Each number is 200 + 40 x the weight over its row's rms, rounded and kept within 0 to 999. Layers, rows and columns count from 0. The size before them is the row's rms in percent of the matrix's.

# v: layer 4 attention value, 128x128, rms 0.131, rows 86-112, columns 0-127
# o: layer 4 attention output (transposed), 128x128, rms 0.106, rows 86-112, columns 0-127
v86,078,230,145,206,190,150,197,115,194,206,186,210,229,200,228,195,225,175,135,246,168,205,178,164,146,199,279,195,229,155,182,219,176,175,255,245,230,232,130,202,120,240,139,144,193,195,256,191,138,224,217,145,233,53,169,167,170,225,242,247,260,210,134,188,136,105,193,227,197,224,211,165,271,251,195,227,228,195,167,248,232,219,174,245,257,204,108,220,219,180,218,187,212,211,212,202,225,230,185,202,186,175,221,225,201,178,135,215,201,270,150,161,227,253,189,159,215,231,271,237,210,212,184,172,200,243,169,158,274
o86,079,185,223,217,273,238,248,233,279,152,147,230,167,201,163,240,187,201,188,108,169,242,274,173,166,203,190,216,183,219,133,216,205,198,144,166,210,35,221,249,219,207,207,170,208,185,184,134,239,221,214,231,243,260,226,191,230,184,182,165,260,255,253,187,240,132,182,212,235,258,155,185,191,186,211,235,177,228,205,174,133,209,129,152,228,202,238,259,191,188,199,201,157,136,193,176,226,148,220,169,194,221,249,227,162,213,175,191,292,162,219,204,210,221,230,204,293,127,256,196,170,198,213,231,197,160,165,197,133
v87,093,188,237,157,204,142,197,199,156,212,159,236,227,208,158,220,233,158,175,137,132,189,230,194,175,231,210,144,146,194,190,191,290,165,206,189,205,202,272,167,189,239,187,208,187,166,157,227,211,216,217,175,263,169,171,256,254,177,287,227,245,204,145,176,222,133,257,207,179,225,171,189,207,195,202,196,217,187,180,205,252,225,142,117,210,142,267,263,180,214,191,217,178,246,229,232,229,264,127,242,123,209,178,183,204,258,165,247,195,176,217,319,194,168,167,252,246,265,202,198,299,227,125,210,118,203,187,160,229
o87,086,208,275,260,204,254,240,203,217,155,161,276,175,168,245,216,108,240,233,280,239,134,181,159,183,173,236,227,201,133,209,151,188,257,248,188,252,200,144,253,228,194,237,258,220,239,285,219,217,236,196,160,244,194,297,239,184,171,126,166,226,166,208,198,207,126,206,173,193,215,215,189,159,158,179,170,159,219,283,199,194,202,217,208,163,241,160,213,202,249,103,162,232,164,151,187,137,206,175,128,253,217,229,227,153,200,184,206,224,215,240,130,164,230,249,145,205,162,154,189,179,172,162,259,206,199,191,166,195
v88,064,231,194,250,202,158,167,158,140,245,156,208,222,214,244,294,153,253,248,197,236,152,231,211,212,216,226,207,211,250,206,183,218,164,232,98,215,194,169,201,260,213,272,162,215,221,135,165,172,226,198,245,182,261,211,217,163,123,243,213,107,140,230,228,262,206,170,120,230,177,110,242,194,215,140,239,188,205,178,222,181,266,248,220,180,153,180,197,210,207,205,223,224,259,262,175,188,286,205,250,182,189,154,154,162,162,155,165,245,152,199,212,165,177,172,188,230,207,257,197,144,242,152,176,184,229,142,149,260
o88,058,223,191,198,201,248,175,227,243,199,249,228,256,190,165,178,139,215,183,219,214,175,156,187,215,278,226,183,196,150,288,176,213,177,161,257,123,188,211,236,175,114,160,248,223,261,195,186,240,221,249,196,199,172,218,229,234,264,188,131,215,274,245,149,292,182,157,269,187,214,177,172,187,185,242,197,166,144,243,148,198,104,203,161,235,254,187,188,160,227,160,97,208,173,156,221,233,144,183,199,169,122,201,160,154,165,177,229,206,224,177,173,226,170,189,197,223,260,170,171,233,179,289,256,160,210,211,271,237
v89,082,170,184,157,202,232,207,239,206,214,217,167,138,163,169,223,143,154,194,170,213,130,224,234,241,224,223,113,155,247,144,214,165,192,259,209,157,183,225,188,236,261,249,211,179,76,203,172,208,217,233,189,151,175,249,163,245,191,211,270,194,182,189,220,285,151,190,219,148,122,221,193,178,213,241,214,196,182,259,284,128,175,146,178,208,228,250,209,258,279,157,166,207,205,170,216,254,273,167,192,152,208,213,198,189,275,231,183,241,180,185,222,215,198,180,217,244,191,283,183,191,204,103,198,158,145,263,239,176
o89,074,188,263,191,192,235,184,216,252,190,129,209,210,181,225,189,246,257,217,206,218,207,170,148,190,170,220,232,152,158,224,192,188,197,173,216,233,205,207,209,190,167,204,175,247,317,231,275,202,196,205,152,170,208,91,220,152,204,210,164,291,193,166,144,202,236,205,185,214,192,254,162,176,267,175,179,248,184,213,93,197,192,194,196,248,127,178,196,214,202,150,151,292,154,123,190,208,188,208,259,211,161,203,202,214,144,196,255,150,244,244,230,247,230,226,138,205,201,150,268,174,178,253,295,178,242,150,124,213
v90,086,210,238,153,240,266,189,172,196,201,210,191,204,203,143,182,228,233,166,235,127,200,247,175,186,211,150,239,200,236,189,199,171,195,203,196,232,233,180,174,310,176,317,202,178,233,181,231,218,229,233,95,168,154,237,120,149,211,120,234,235,202,202,162,273,155,255,215,107,229,214,193,224,205,191,247,223,140,118,263,237,200,145,168,208,270,170,293,186,110,158,243,210,176,217,182,191,228,213,232,214,169,181,170,220,227,253,239,212,227,158,196,164,266,208,177,227,249,194,206,161,223,220,167,231,148,196,173,200
o90,084,209,195,220,174,251,195,228,207,203,269,241,185,205,225,258,196,251,251,216,301,220,190,209,184,134,189,154,218,245,181,228,199,192,138,195,224,171,257,183,169,263,162,220,126,167,175,221,194,216,205,234,224,194,102,199,264,229,183,153,145,231,125,233,155,276,166,194,239,163,177,188,153,208,222,148,203,161,221,187,162,190,190,256,115,137,277,174,257,227,237,185,189,194,226,154,256,201,218,115,196,246,263,128,199,203,205,190,158,154,246,189,254,219,159,226,208,170,199,229,241,91,234,238,167,208,230,136,185
v91,089,259,199,219,204,224,127,194,145,159,264,169,153,187,218,239,172,208,167,213,192,239,216,165,232,169,225,168,190,247,133,215,177,121,235,152,213,250,174,185,214,196,198,232,179,225,256,231,214,130,189,163,202,184,188,133,168,224,189,184,149,227,155,138,169,177,214,222,168,262,253,213,215,225,223,237,189,156,127,195,129,261,193,208,198,206,170,258,263,194,145,125,241,289,229,164,269,277,183,249,178,151,182,207,202,265,211,275,152,228,123,189,304,225,191,168,196,253,194,243,175,212,112,222,210,210,225,230,225
o91,074,181,249,184,177,186,222,256,259,154,275,236,180,194,170,234,240,168,243,202,199,218,186,240,192,131,182,191,222,177,275,240,208,267,190,234,182,101,283,147,256,257,274,134,191,212,167,169,165,263,256,267,141,179,253,190,240,213,179,180,280,227,151,196,187,240,152,194,227,182,200,156,126,204,240,113,207,213,200,162,157,169,213,120,207,220,247,151,195,235,225,193,190,220,181,204,232,208,157,191,161,256,190,141,157,127,187,155,220,210,271,231,200,177,233,192,201,220,200,230,151,138,208,221,236,185,140,142,214
v92,107,179,163,179,254,262,253,239,282,211,223,175,208,197,184,130,173,192,201,193,233,201,226,195,145,243,147,237,162,171,219,207,185,283,187,165,208,169,246,228,187,237,201,278,206,151,163,127,195,197,238,176,194,219,152,206,207,152,202,140,286,216,178,195,224,213,170,212,173,165,203,197,209,181,193,281,233,240,263,234,237,89,223,201,216,150,210,170,112,225,174,184,254,209,208,238,174,126,232,158,238,169,225,132,212,155,266,202,275,243,281,182,174,189,164,256,156,206,198,160,215,201,295,228,175,148,166,193,134
o92,106,209,215,177,172,172,142,214,169,263,147,255,210,202,285,229,202,227,234,217,169,206,220,129,239,188,200,190,259,206,191,158,212,122,158,207,221,200,129,275,192,164,151,204,183,256,236,316,171,208,136,155,177,159,198,184,229,201,179,262,186,141,220,260,191,140,188,174,209,159,198,225,221,229,224,227,176,162,196,141,269,259,169,213,164,195,195,267,214,154,229,230,210,145,225,155,180,253,184,224,229,230,202,240,252,183,196,206,85,161,170,203,158,245,130,238,202,161,229,201,203,189,213,95,221,198,255,257,267
v93,089,193,200,229,251,207,197,154,198,304,209,176,156,175,185,299,165,216,196,229,221,243,223,243,197,175,214,212,237,162,164,174,126,202,148,238,206,217,229,203,217,195,231,212,171,216,231,260,204,302,227,227,207,211,189,144,209,171,214,193,136,173,190,173,212,260,181,133,150,149,173,155,225,231,242,301,195,149,227,261,142,222,224,233,173,216,218,185,268,124,111,154,181,182,200,170,173,165,258,279,184,196,151,165,264,238,267,200,245,213,132,271,183,201,186,231,149,177,158,231,186,229,227,164,176,127,180,191,155
o93,083,163,194,180,163,256,143,219,229,235,250,242,224,258,229,164,220,268,241,132,208,195,182,205,242,212,154,188,149,286,216,250,182,157,195,155,204,221,180,119,207,219,205,234,184,151,149,203,202,118,139,219,190,177,199,241,218,237,213,166,234,164,233,260,205,197,224,285,165,230,245,170,142,229,165,140,207,202,191,187,174,180,184,204,178,184,225,227,185,211,198,209,216,191,177,264,162,206,153,116,185,190,252,213,171,112,177,246,61,227,224,183,234,170,178,145,243,190,222,270,225,151,237,294,230,262,165,198,252
v94,095,215,178,201,279,164,248,189,213,192,248,161,240,264,210,126,209,251,135,131,159,149,212,204,178,193,204,207,249,251,233,200,185,230,237,163,189,215,228,197,234,140,290,258,176,201,199,225,197,187,217,146,234,249,193,178,170,185,187,172,214,179,234,260,184,188,233,300,178,174,225,225,262,248,233,216,223,220,131,265,207,232,145,118,175,223,139,190,201,224,126,262,220,224,151,184,208,232,238,227,217,232,156,139,214,134,192,252,115,170,198,214,199,203,134,243,264,255,135,198,235,218,138,138,174,234,153,186,167
o94,088,216,259,205,180,231,198,169,184,267,204,209,207,158,257,266,189,128,290,252,230,173,219,221,160,212,143,170,264,209,254,214,185,218,191,234,241,165,155,211,216,223,125,191,219,232,165,233,224,225,213,203,188,169,176,181,276,204,207,177,159,296,113,131,95,172,156,161,213,167,137,208,250,160,226,160,161,175,239,201,244,211,259,156,150,160,177,165,191,207,265,173,223,177,243,217,207,249,134,123,228,169,195,121,210,271,243,231,212,151,142,189,206,226,251,245,153,169,250,230,196,165,251,207,204,197,203,213,198
v95,094,240,188,227,247,194,157,171,188,296,182,229,200,204,185,241,201,196,176,223,233,216,193,270,160,168,236,202,212,211,159,130,176,237,133,220,207,185,247,177,265,183,240,219,174,183,164,241,186,293,245,167,174,217,255,176,170,160,180,211,223,197,238,192,248,167,156,136,133,199,203,201,192,202,213,260,199,141,187,241,188,292,184,203,192,165,257,232,183,99,186,209,241,159,187,186,163,230,203,249,185,121,101,148,227,194,195,186,242,176,156,306,165,220,199,201,212,236,212,332,202,282,222,168,152,184,225,189,168
o95,085,193,199,228,171,223,210,201,234,165,247,233,173,269,176,186,155,295,207,220,197,182,187,159,230,264,179,177,173,195,223,260,185,129,191,198,223,261,193,247,159,212,204,238,156,170,261,217,204,131,194,205,242,174,204,252,280,229,214,136,167,203,226,200,234,208,183,287,244,198,149,166,195,202,166,183,201,171,177,195,173,101,167,235,152,144,166,154,216,250,143,181,158,169,246,243,217,171,229,123,243,237,266,223,157,207,185,223,128,173,276,146,214,139,194,159,250,153,209,200,245,133,184,322,227,233,166,193,214
v96,087,204,133,199,264,229,203,186,230,191,168,244,161,239,225,150,179,149,260,174,171,151,246,236,171,265,234,132,200,219,172,264,245,191,180,205,151,149,213,193,207,245,245,170,140,185,218,191,168,234,208,177,140,166,169,252,192,161,172,251,204,133,259,238,239,219,223,187,243,137,223,297,202,184,255,247,159,218,227,242,193,162,174,188,248,182,204,201,199,229,148,129,232,152,238,192,184,173,261,225,120,176,200,236,193,201,130,118,256,182,228,172,274,212,207,221,208,174,263,222,184,77,220,233,124,224,202,210,223
o96,091,177,196,164,214,206,266,189,245,218,86,229,196,160,246,205,187,246,204,219,169,216,215,94,256,213,222,213,183,151,166,98,126,121,191,248,235,160,173,258,154,146,175,159,267,191,226,203,215,211,194,198,208,276,242,190,178,220,238,184,221,224,192,190,274,189,173,233,180,203,215,88,189,213,142,251,221,197,115,179,222,214,158,220,157,208,181,180,164,259,213,212,246,160,161,199,281,218,175,285,224,173,216,208,183,245,244,279,176,187,170,196,128,200,219,172,177,168,221,182,229,260,253,247,239,201,193,217,189
v97,095,192,202,274,200,196,185,180,206,220,178,206,217,189,230,249,219,261,144,191,166,127,204,158,222,240,197,149,216,229,163,258,195,162,164,276,150,196,137,156,187,217,265,135,233,258,169,205,153,220,190,188,187,171,251,192,151,186,143,230,243,172,154,178,164,192,217,247,254,171,196,226,212,222,240,249,238,227,154,231,233,197,185,195,181,192,80,171,207,135,228,272,240,199,126,222,163,256,203,199,201,218,211,162,241,221,218,110,165,162,113,237,153,243,209,192,205,228,221,207,218,249,179,126,234,249,275,231,310
o97,100,169,278,188,259,291,174,133,206,216,230,132,170,178,152,186,235,166,217,150,260,251,204,235,203,216,210,247,195,253,153,161,208,200,225,97,149,157,253,206,130,147,194,246,164,132,169,175,252,220,278,231,165,193,122,144,225,261,221,203,186,234,199,234,215,225,169,193,199,220,194,170,208,235,206,160,174,212,243,195,229,213,216,205,163,135,255,212,227,201,157,112,186,216,256,191,222,164,200,164,213,168,235,136,155,201,303,269,191,243,209,241,228,209,207,252,215,203,224,189,154,138,233,241,158,169,220,178,129
v98,079,216,221,181,200,150,189,253,185,241,170,192,195,173,215,243,223,272,280,204,169,164,131,190,207,251,255,216,207,224,183,117,238,137,172,199,193,186,255,260,183,103,124,234,153,235,221,282,171,213,196,246,262,167,158,160,195,207,267,181,171,244,273,195,208,222,213,142,231,181,248,234,177,288,177,151,154,167,180,177,146,294,169,131,157,185,227,187,255,185,206,234,235,165,208,221,225,226,178,236,178,161,229,230,178,159,142,258,126,208,202,196,189,173,205,198,178,169,156,190,252,174,123,166,184,217,225,249,146
o98,075,198,129,217,191,200,276,107,187,192,233,185,226,164,189,143,241,135,139,228,175,135,212,205,145,175,193,268,226,217,214,260,128,215,282,169,219,210,122,149,236,242,251,180,238,230,192,159,219,166,178,172,215,238,226,204,208,179,233,177,145,191,185,143,167,143,223,269,199,196,169,225,220,107,215,231,222,221,152,265,181,149,241,232,214,187,161,143,169,203,181,160,207,274,151,226,223,124,215,213,228,257,161,213,179,237,168,179,281,215,164,196,193,199,279,185,216,156,194,231,240,283,258,200,246,263,186,190,222
v99,076,114,156,235,193,175,237,217,239,183,162,155,176,160,196,206,213,269,156,233,189,172,201,183,186,219,261,183,268,207,181,194,169,181,183,197,119,204,236,290,134,213,200,215,126,175,239,241,191,153,139,258,254,266,148,202,218,201,170,168,152,178,181,229,217,279,185,214,235,250,245,207,230,263,261,197,152,216,224,200,152,230,222,230,125,201,172,135,292,196,151,163,207,195,177,223,249,215,233,188,207,239,208,300,175,224,182,235,125,194,157,234,246,234,179,207,199,172,161,187,226,129,104,198,134,240,225,218,225
o99,061,252,185,134,227,244,197,149,218,271,224,220,254,193,215,213,250,86,249,175,120,217,141,172,260,198,169,267,170,204,223,166,157,200,244,184,251,174,162,162,223,203,199,221,295,221,174,141,249,244,188,225,112,207,187,191,126,145,271,247,286,134,192,198,116,163,217,222,219,157,224,137,215,156,182,204,223,190,182,215,198,230,191,185,251,226,183,160,167,200,177,218,213,160,191,234,156,218,163,204,175,166,167,172,175,220,237,217,215,239,195,173,192,163,230,197,185,177,252,258,186,305,226,186,290,220,154,210,180
v100,080,257,216,137,186,205,180,250,167,205,161,272,183,192,208,138,228,205,250,165,219,210,179,168,168,190,181,227,177,260,177,187,249,228,268,203,184,142,243,158,260,121,74,191,189,226,184,159,173,136,277,174,224,229,240,177,170,212,301,186,220,205,188,238,176,156,173,247,237,173,129,186,197,139,221,175,279,189,155,185,191,178,202,170,244,166,239,244,154,208,194,185,169,238,133,236,271,222,129,261,204,171,223,181,209,252,216,229,215,260,178,186,180,123,199,176,247,220,208,200,212,196,156,253,236,211,232,238,104
o100,070,138,226,216,189,173,248,197,141,160,203,142,240,216,239,187,165,200,183,260,187,145,262,212,165,206,219,173,305,196,190,242,243,193,227,187,186,243,262,218,228,204,310,161,214,195,276,227,158,181,195,145,224,129,226,201,191,192,147,255,182,251,174,189,235,140,255,192,210,191,177,258,228,174,200,189,184,228,213,175,192,208,252,135,215,201,236,175,255,217,154,191,229,194,191,171,151,156,219,135,221,215,176,240,207,171,114,187,262,125,238,208,191,255,246,158,155,175,183,210,197,173,165,167,174,227,243,65,293
v101,071,167,186,203,159,192,221,188,229,173,226,287,210,178,222,109,203,158,214,165,228,149,180,197,200,184,178,234,154,186,230,259,206,269,242,195,253,184,137,186,163,336,194,122,290,144,186,95,211,222,236,197,184,162,232,229,199,235,196,181,206,177,195,211,140,142,190,195,180,209,193,153,201,128,223,187,229,244,242,155,243,130,264,226,281,227,171,207,94,241,261,208,186,205,187,194,189,177,212,161,212,241,230,228,172,222,191,190,257,177,223,190,196,228,232,210,215,204,278,194,126,164,253,239,262,206,183,169,235
o101,058,195,215,213,229,203,190,289,200,161,135,166,166,249,133,214,151,232,144,155,217,239,257,196,245,255,277,135,223,200,79,142,252,182,164,209,163,196,226,277,171,132,189,164,190,223,219,273,163,227,190,202,175,182,201,195,158,215,188,221,207,202,214,165,284,207,210,146,170,213,228,281,207,240,183,245,173,168,242,179,195,226,142,188,204,193,190,254,208,159,176,196,179,154,206,184,218,208,229,252,158,178,218,250,268,233,191,215,259,213,195,196,171,215,121,260,187,186,191,95,186,215,157,174,123,199,290,254,179
v102,072,218,123,198,259,203,191,201,157,240,171,220,178,203,231,201,176,245,199,155,226,139,243,231,216,214,184,212,173,218,232,124,227,180,223,187,264,182,277,209,246,210,283,152,269,157,120,203,263,225,270,230,156,227,270,169,161,187,198,241,252,216,179,165,233,150,175,112,166,124,155,197,176,199,154,200,230,193,168,276,145,190,246,198,182,167,179,190,213,205,183,254,181,261,220,218,205,228,183,291,194,216,182,135,200,216,198,132,225,192,162,281,117,148,210,231,208,186,234,175,189,294,208,141,147,183,160,203,191
o102,063,199,234,205,192,213,224,230,192,184,284,200,230,152,209,186,163,252,220,232,278,209,165,255,191,261,203,164,215,163,206,278,226,160,163,223,191,236,174,184,178,149,180,247,221,266,205,222,178,186,207,157,246,118,193,206,228,211,160,147,140,243,232,224,311,195,169,240,194,189,173,227,173,231,199,164,166,148,275,126,237,180,226,169,210,178,180,173,203,188,141,83,236,167,221,171,211,198,205,131,198,159,249,223,167,154,166,299,171,215,220,214,252,227,125,142,208,231,167,173,205,107,231,279,189,206,247,229,229
v103,075,216,182,219,183,203,175,202,177,183,192,234,190,179,157,268,224,189,162,222,197,274,206,135,258,207,195,195,174,139,154,225,182,125,222,186,214,157,196,185,193,224,91,114,187,244,196,218,220,143,227,217,193,81,132,159,196,235,253,272,188,231,138,150,147,251,176,180,223,266,151,203,177,247,126,254,251,168,241,209,238,181,167,208,208,204,165,171,211,233,199,176,251,179,204,214,164,203,163,191,131,191,214,257,199,275,186,216,187,157,180,145,228,252,229,169,105,180,187,191,186,195,215,253,320,206,217,221,239
o103,070,163,225,172,220,182,205,225,197,189,168,228,214,211,133,178,208,174,146,149,163,179,187,138,165,217,214,281,98,257,138,169,216,214,155,141,152,127,249,214,176,231,267,242,195,228,183,146,144,224,189,203,175,246,246,235,157,212,160,192,231,156,181,261,201,194,178,224,210,246,243,157,177,160,247,209,162,271,211,178,195,208,225,177,284,230,270,253,242,179,213,263,136,272,154,211,208,178,266,209,231,252,181,223,188,152,260,206,223,240,225,218,167,206,168,161,317,211,174,242,154,163,199,122,137,197,216,184,191
v104,073,209,163,171,257,211,188,266,242,192,185,239,218,190,202,183,260,295,225,150,193,181,194,192,192,249,260,239,229,254,175,204,194,197,208,118,145,150,250,262,277,214,206,258,155,166,140,229,196,145,177,217,210,261,200,274,167,184,173,238,175,163,264,241,245,231,210,192,221,130,240,271,200,229,183,217,200,197,272,248,155,250,211,144,199,165,256,153,146,207,135,237,222,193,156,193,237,205,200,231,169,145,207,153,151,140,137,186,164,142,235,181,160,147,159,257,202,178,221,156,247,131,137,175,182,235,228,237,200
o104,068,247,202,149,221,165,229,89,185,246,212,176,271,171,246,197,199,121,254,230,147,221,182,162,214,218,219,235,206,182,262,144,201,129,183,253,245,202,185,265,153,142,158,226,223,256,237,211,268,250,182,190,224,226,232,153,261,210,216,158,165,264,163,186,206,172,184,218,218,204,139,198,215,136,216,281,209,179,146,189,234,166,209,191,197,177,125,155,173,221,196,156,217,188,231,190,272,242,181,210,251,211,121,177,141,243,204,212,174,173,103,153,182,146,269,169,194,182,187,253,245,277,236,165,205,221,191,235,241
v105,078,169,143,209,248,241,221,202,282,216,219,181,197,232,207,161,258,244,192,206,151,149,207,157,193,276,213,273,202,148,244,202,198,190,155,227,200,208,235,232,138,150,211,166,175,237,206,251,241,181,183,140,221,186,158,218,158,243,120,177,255,212,183,138,129,237,198,181,235,211,235,240,206,243,198,175,195,236,200,185,225,106,202,247,130,196,120,131,232,144,206,248,235,215,207,246,181,107,186,216,205,203,266,218,193,173,196,227,167,269,186,187,169,231,203,256,126,191,192,131,242,158,277,115,147,216,152,186,235
o105,063,235,161,169,208,156,227,158,152,284,225,244,190,115,223,208,240,155,232,172,172,273,220,240,223,156,152,181,236,275,146,189,190,160,196,164,292,134,126,171,206,220,156,269,207,162,153,178,210,234,164,259,220,170,213,137,212,179,211,218,141,206,220,305,220,171,165,180,223,146,221,176,191,175,208,235,174,190,223,243,190,338,160,225,206,222,224,212,155,155,216,185,151,199,222,158,162,282,217,199,212,239,201,173,151,238,199,236,218,163,187,212,177,203,161,240,215,140,217,168,162,226,226,161,261,168,226,280,203
v106,046,153,251,213,184,181,220,201,154,173,197,217,234,207,209,189,248,92,238,235,197,190,211,228,195,183,217,154,224,179,239,224,237,174,225,268,237,211,145,160,169,270,189,159,217,132,232,176,213,256,175,231,198,88,218,232,239,216,144,219,186,182,226,141,180,164,252,247,188,190,180,264,153,186,171,161,189,265,113,123,254,141,177,214,227,248,241,259,177,184,244,171,241,115,253,140,179,167,189,155,188,235,260,213,171,203,223,160,197,163,286,156,197,279,237,208,191,196,215,210,172,203,265,291,235,191,171,202,180
o106,032,189,147,216,183,221,224,188,194,214,114,149,121,203,197,213,151,275,151,175,279,168,244,193,213,233,260,181,182,185,184,178,149,184,205,223,191,205,228,189,199,198,143,197,173,162,199,212,164,193,166,202,230,325,119,130,155,182,249,197,195,208,174,164,169,243,194,197,130,242,217,175,217,225,180,269,166,179,209,279,209,283,170,272,158,240,145,247,156,267,199,246,194,233,178,208,254,159,239,265,144,154,228,218,249,234,214,209,306,212,172,204,176,235,157,265,213,212,177,124,199,229,167,184,156,171,199,202,169
v107,084,236,104,208,285,194,181,159,246,159,227,150,185,263,159,158,224,225,120,130,174,188,216,192,137,220,187,239,253,185,186,215,173,266,194,214,221,250,219,257,144,190,260,220,205,187,264,216,256,208,229,131,237,183,164,208,208,201,136,182,189,210,195,170,120,215,220,255,180,197,261,182,244,229,221,242,188,278,186,225,179,206,230,239,217,274,117,173,182,203,91,200,189,267,155,194,198,180,220,220,203,199,149,159,214,122,185,193,168,270,185,181,254,178,117,232,192,230,164,236,265,209,248,173,170,237,208,192,164
o107,076,230,271,216,189,223,160,223,222,248,183,213,184,155,234,247,207,128,273,195,166,239,262,223,232,211,147,112,226,220,166,232,241,191,177,201,239,90,129,220,248,254,195,155,175,197,147,227,206,206,171,258,180,233,279,184,263,128,201,119,209,215,226,251,186,191,162,153,219,191,137,193,213,210,246,221,158,165,201,173,226,271,190,130,188,204,212,208,214,225,270,228,195,185,282,189,182,278,152,182,162,197,248,207,144,239,187,251,173,171,189,217,131,182,207,202,174,198,265,207,159,163,169,206,206,119,125,238,175
v108,087,156,142,139,179,196,227,218,220,232,215,215,151,176,135,187,239,260,167,171,197,200,150,160,181,194,153,196,166,219,246,231,210,228,156,216,237,170,235,263,228,224,141,202,323,149,160,222,217,291,225,193,179,229,264,146,290,203,210,249,182,181,157,190,241,158,200,136,121,149,243,143,222,207,218,187,174,187,248,218,211,208,235,210,220,211,257,199,181,199,232,239,117,210,76,242,191,213,256,239,230,249,129,245,169,172,214,191,223,167,240,225,132,177,190,164,237,243,233,189,243,188,158,179,195,163,258,180,235
o108,069,208,244,265,231,224,112,188,192,178,231,144,246,234,210,200,203,147,209,145,230,203,190,267,226,223,195,210,179,235,113,215,263,186,229,181,237,291,160,229,199,219,267,175,111,205,216,262,217,145,189,141,226,174,154,260,163,219,158,200,163,110,196,200,235,226,265,221,244,243,143,262,167,154,184,177,258,178,217,178,132,185,168,217,174,117,207,159,216,243,152,123,197,263,253,145,151,177,139,171,225,189,274,254,224,210,203,214,173,246,213,178,262,196,182,172,175,212,195,233,229,218,202,149,185,202,217,168,149
v109,072,135,175,240,283,124,234,228,192,202,242,165,183,218,232,202,192,119,187,128,206,199,198,263,209,144,192,207,264,216,225,109,160,183,220,171,247,226,288,143,204,186,230,228,173,157,231,238,217,240,189,293,195,214,133,160,192,212,253,185,153,167,235,213,217,228,208,122,241,212,173,178,203,225,237,211,213,228,172,198,209,235,174,135,190,171,235,204,266,228,149,142,234,198,166,163,236,223,200,246,115,223,181,176,209,220,238,128,111,167,157,273,235,199,205,273,195,181,113,231,197,261,200,208,151,195,160,223,179
o109,061,202,175,162,163,216,258,211,164,256,158,223,178,211,187,197,195,272,194,251,169,137,210,220,199,245,215,123,190,216,274,251,199,223,235,239,170,236,124,138,184,219,181,138,229,251,180,227,168,115,182,181,174,206,204,240,211,142,226,217,201,258,204,159,176,232,182,221,150,171,265,200,159,170,119,123,133,159,223,278,247,210,253,217,222,158,124,142,177,210,180,237,220,201,192,262,136,211,210,144,237,137,246,201,275,197,253,254,222,267,191,179,161,253,191,190,172,230,245,223,189,156,202,286,180,223,195,247,215
v110,095,170,236,246,215,173,220,163,230,259,228,231,231,216,268,230,256,174,194,250,203,264,172,211,115,153,208,261,228,189,241,188,176,172,258,217,237,274,133,153,239,228,140,179,152,240,159,131,170,261,181,205,195,126,167,177,172,204,219,214,189,152,170,214,118,162,226,173,258,205,141,209,255,192,146,246,263,172,130,201,272,188,212,235,258,122,148,225,225,125,238,155,216,190,182,201,213,180,233,292,156,163,172,149,209,218,223,196,176,207,174,158,179,242,206,223,158,275,197,181,184,191,251,219,185,203,147,165,247
o110,084,168,126,159,234,239,223,192,163,154,173,189,158,207,150,249,169,291,225,130,204,159,270,198,207,210,208,164,208,250,219,176,224,127,161,206,150,125,267,186,209,216,233,179,203,123,219,180,216,197,199,224,283,208,238,202,260,227,182,240,194,298,181,179,244,215,223,255,176,284,214,179,121,140,216,121,146,222,218,243,113,221,124,165,186,231,228,227,162,226,194,256,134,188,218,174,162,239,194,114,246,218,226,226,209,177,180,157,239,210,201,163,198,219,186,226,247,208,289,190,192,167,241,184,199,188,218,243,203
v111,089,139,166,190,186,187,166,223,142,116,159,255,198,177,159,219,207,221,231,190,167,209,224,136,227,204,186,224,208,194,143,275,239,139,234,214,210,173,167,205,177,242,177,168,166,270,254,222,224,148,197,268,239,160,163,231,186,228,228,180,112,177,221,177,218,216,211,147,220,249,196,159,229,170,242,216,173,212,223,177,91,185,291,209,229,265,216,178,198,167,167,163,169,243,185,244,241,216,193,226,163,220,180,233,202,250,170,155,202,229,168,193,286,161,209,206,259,131,237,139,207,100,107,242,250,237,275,196,236
o111,081,204,248,166,252,228,254,230,235,227,239,157,245,180,206,181,239,158,190,160,208,233,138,214,231,145,254,140,193,239,141,145,176,236,242,172,154,178,241,131,170,165,316,128,232,188,210,200,211,227,178,196,135,263,268,188,158,160,151,186,293,168,223,253,235,249,245,160,170,211,222,190,98,182,198,201,204,242,159,180,180,196,144,175,229,229,213,211,254,245,194,173,185,189,172,221,232,190,206,230,151,190,229,206,157,160,161,230,231,224,180,199,171,182,213,136,84,277,153,241,237,219,226,255,239,198,170,152,200
v112,102,210,293,240,142,181,218,184,187,192,191,182,248,177,225,253,146,158,159,168,188,189,232,245,258,130,188,110,238,192,137,223,174,256,213,239,158,231,152,174,132,185,205,247,154,183,294,158,194,209,202,216,268,206,176,260,231,177,192,162,129,175,192,217,114,215,204,257,223,225,203,177,160,167,280,229,174,215,202,138,202,203,144,179,187,217,204,205,220,238,157,141,201,208,195,169,225,188,185,175,213,221,138,177,249,219,222,234,182,175,129,214,302,211,184,215,259,189,132,277,173,193,205,260,206,247,224,286,138
o112,093,160,226,188,166,254,152,223,216,199,155,192,141,241,215,161,204,212,210,246,182,152,203,168,173,185,253,215,159,191,204,185,187,249,251,167,148,239,258,207,237,233,208,153,247,168,207,227,174,248,194,227,133,210,189,194,170,189,240,200,316,187,202,119,148,234,226,190,131,247,232,170,266,291,185,150,160,224,183,247,233,193,267,160,228,269,190,283,196,211,199,243,220,188,161,280,171,238,139,198,142,149,230,166,150,228,206,136,171,194,227,207,160,182,283,205,144,200,253,210,141,203,120,249,171,198,130,184,191